{
  "n_layer": 12,
  "d_model": 160,
  "n_head": 2,
  "n_kv_head": 2,
  "head_dim": 64,
  "d_mlp": 320,
  "vocab_size": 4096,
  "activation": "geglu",
  "norm": "rmsnorm",
  "norm_place": "pre",
  "norm_eps": 1e-06,
  "positions": "rope",
  "rope_base": 38500.0,
  "rope_fraction": 1.0,
  "qk_norm": true,
  "attn_scale": 0.208,
  "bias": "none",
  "tie_embeddings": false,
  "parallel_block": false,
  "extras": ["local attention windows", "a norm on each head", "value embeddings", "a smear gate", "learned residual scales", "capped logits"],
  "init": "uniform",
  "init_std_qkv": 0.0386,
  "init_std_o": 0.0,
  "init_std_up": 0.0386,
  "init_std_down": 0.0,
  "optimizer": "muon_variant",
  "lr": 0.0158,
  "lr_mult_o": 3.0,
  "beta1": 0.9,
  "lr_head": 0.00605,
  "warmup_steps": 0,
  "schedule": "wsd",
  "decay_fraction": 0.944,
  "decay_shape": "linear",
  "final_lr_fraction": 0.0,
  "batch_tokens": [16384, 32768],
  "seq_len": 512,
  "doc_mask": true,
  "train_tokens": 208300000,
  "steps": 8512,
  "dataset": "wikipedia_en"
}
Each number is 128 + 32 x the weight over its row's rms, rounded and kept within 0 to 255. Layers, rows and columns count from 0. The size above them is the row's rms in percent of the matrix's.

# layer 8 attention value, 128x160, rms 0.227, rows 81-97, columns 0-79
size [102  96  95 111 100 107 104  98  96 101  96 105 104 100 102 116 108]
[[172  88 127 121 168 139  94  70 170 104 101 162  64  87 147 129 173 117 107 148 140  92 142  80  95 155 160 104  97 133 125 166 176 144 119 130 196 118  86 160  99 137 149 115 146 118 158 170 160  72  70  61 161 121 125  80 112 157 168 107 167  92 143 118 123 139 100 146 145 110 142 144 158 152 177 105  96 134 106 128]
 [132 106  94 119  79 121 124 135 107 174 100 122 124 141  90 128  70 150 145 103 130 171 131 152 153  85 100 106  92  80 133 123 103 153 158 120 106 127 137 121 124 109 170 132 106  68 126 152 199 177  82  85 124 219  90 176 140 163 101 222 169 151 142 148  85 111 120  88 160  93 106 109 107  74  89 102  94 155 109 115]
 [ 78 144 199 151 149 117 141 151 162 102 148 108  66 126 110 220  86 132 114  92 153 119 109 126 178 124 105 143  65 108  96 145 133 117 131 124 124 160  85 103  50 123  86 156 139  61  84  93 102 108 125 106 143 189 109 101 154 166 111 210 100 102 126 146 125 190  86 112 170 109 116 151 150 125 115 130 130 121 153 126]
 [ 84 115 119 128  83 132 152 102 171 129  56 103  78 111 171 129 105 166  78 127 106 103  91 157 108  35 139 139 146 134  94 151 110  70 129 124  79 122 107 114 175 135 128 131 115  73 151 121  81 101 174 149 148 110  30  75  87 194 141  71 121 178 125 119 145 109 125 130 129 177 160 156 102 118  85 120  93 165 108 108]
 [126 178 117 149 150 184 139 148 117 151 148 140 129  59 154 119 110 105  72 128 123 113 136  56 148 166 150 171 106 132 138  89 158  97 126 168 156  68 121 124  87 127  81 156 154 111 151 153 170 191 132 146  98 144 100 136 182 165 105 152 121  79 136 167 120 178 184 145 110 173 129 193 106 111 170 171  80 162 124 101]
 [139 148 121 144 118 102 137 128 129 106  57  62 110 149 131  72 121 144 152 144  83 121 154 124 157  95  81 148 143 146 110 123 171 114 129  84 110  86 120 181 121  99  86 102 130 200 126  82 157 150 130 108 104 147 180 140 162 131 101 140  99 101  66 121 145 127  67 142  86 131 174 124 152 108 119 113 138  96 201 120]
 [107 156  91 139  60 144  82 146  99 102 187 101 174  81 161 122  82 139 135  59  93 151 112 175 104  90  95  66  94 159 157 197 142  79 157 147 140 147 178 145 143 123 133  51 115 135 135 120 115  87 142 145 164 163 120 127 155 125  86 112  90  80 152 181  91  65 157 111 166 110  96  89 103 106 175 159 192 115 156  75]
 [143 112 118 106  95 126  84 150 132 202 143 119 114 104 150 151  93 139  89 127 158 168 111 131 130 144 116 112  81  95 128 163 109 219 196 161 179 127 132  99 159 140 138 115 162 119 136 168  96 167 131 121 109 146 159 128 130  93  61  96 152  88  98 105 154 102 153 130 124 134  85 125  99  89 120 135  81 127 124 153]
 [139 152 210 128 124 150 126 135 135  75  93 148 149 124  92 155 152 123 143 113 170 142 178 137 166 119 103 102 104 141 188 129 142 128  93 169 112 140 138 138 176 162 151 138 169 140 107  65 192 127 101 134 142 144 128 140  41 123 107 164 145 111 161 114 103 128 119  87 136  92 155 151 138 125 172 146  86 137 126  97]
 [155 117 110 123 122 116 122 122  94 166 156  84 144 158 113 138 121 142 135 120 197  92 125 158 146 153 161 107 139 137 184 178  92 150 105 124 138 104 109 114  86 141  81 104 101 148 122 186 142 156 122 165 130  97 101 129 190 134 134 128 163 189 166 146  97  92 190  79 109 141 151 124 167 109 148 131  98 152 107 126]
 [159  82 125 142 183 187 165 113 173 157 156 181 170 104 121 125 179 156  93 141 173 138 105 138 115 116 121 114 106 142 140 122 118 101 103 112 100 205 161 141 104 158 129 115 119  77 100 172 150 167  74 121 151 119  94 103 128 238 144  92 129 108 112 157 132 117 158 139 141 116 119 100  40 124 209 113 124  99  98 152]
 [ 86 180 110  93 176 138 182 125 102 147  77 133 147 162 191 114  92 102  94 164 121  56 149 140 132 115 111 172 119 142 130 130  82  99 147 156 106 168 199 109  89 150 161 102  91 128 141 167 142 146 123 210 119 101  49 122 131  66 163 116 133 120 144  98 146  59 116 110 110 163 115 132 154 119 105 117 122 152 136  91]
 [100 131 127 122 183 115 136 109  83 135 134 152 175 139 117 180 105 142 106  76 181 176 104 132 111 105 141  99 120 115 213 173 103  90  85 118 100 111 157 132 211 165 131 156 107 162 137  99 127 117 153  98 119  77 117 143 180 142 185 140 109 130 132 149 134 130 152  93 119  95 174 128 143  93 122  97 141 124 149 140]
 [117 144 108 154 161 149 127 150 126 124  67 149 157 178 149 101 114 150 143 176 179 118  83 135 145 139 112 175 123 130 151 160  97 154 118 135 144 204 158 136 177 153 160 117  83 104 180 166 158 128  81 179 127 172  80 109 100 217 169 185 179 137  78 154 162  69 137 125 121  95 133 130 135 133 152 101 114 102 149 111]
 [164 157 104 117 167 159 136  99  86 101 139 123 191 187 125 143 187  58 138 117 154  99 148 139 131 131 124 136 113 151 140 101 152 127 132 145 147 187 156 101 162 137 163 155 115 100 102 138 155 127 191  93  56 182  87 144  87 183 159 155 157 176 137 165 120 115 117 145 131  71  90 133 103 116 125 156 130 111 167 213]
 [183 130 149 140 127 132 128  74 161 146 165 169 143 117 136  70 162 133 101  67 118 153 132 100  76 108  69  76 134 179  96 129 118 145 180 140  99 109 129 115 100 139  96 119 125 175 174 164 204 108 176 154 126 102 131 171 160  75 107 180 164  37 101 119 216 145 187 181 125 143 148 140  93  96 179 148 131 149 107 118]
 [193 148  83 106 106  77 116 124 113 140 101 149 113 101 113 101 114 134  84 144 117  96  82  90  92 138 214 116 101  96 134 111 104 166 148 151 156 139 121 111  79 175  90 133 122 154 133 135  68 123 186 126 122 113  70 125 127 103 150 174 141 150 113 119 162 169  56 145 141 106 115 116 106 121 111 134 106 176 178 104]]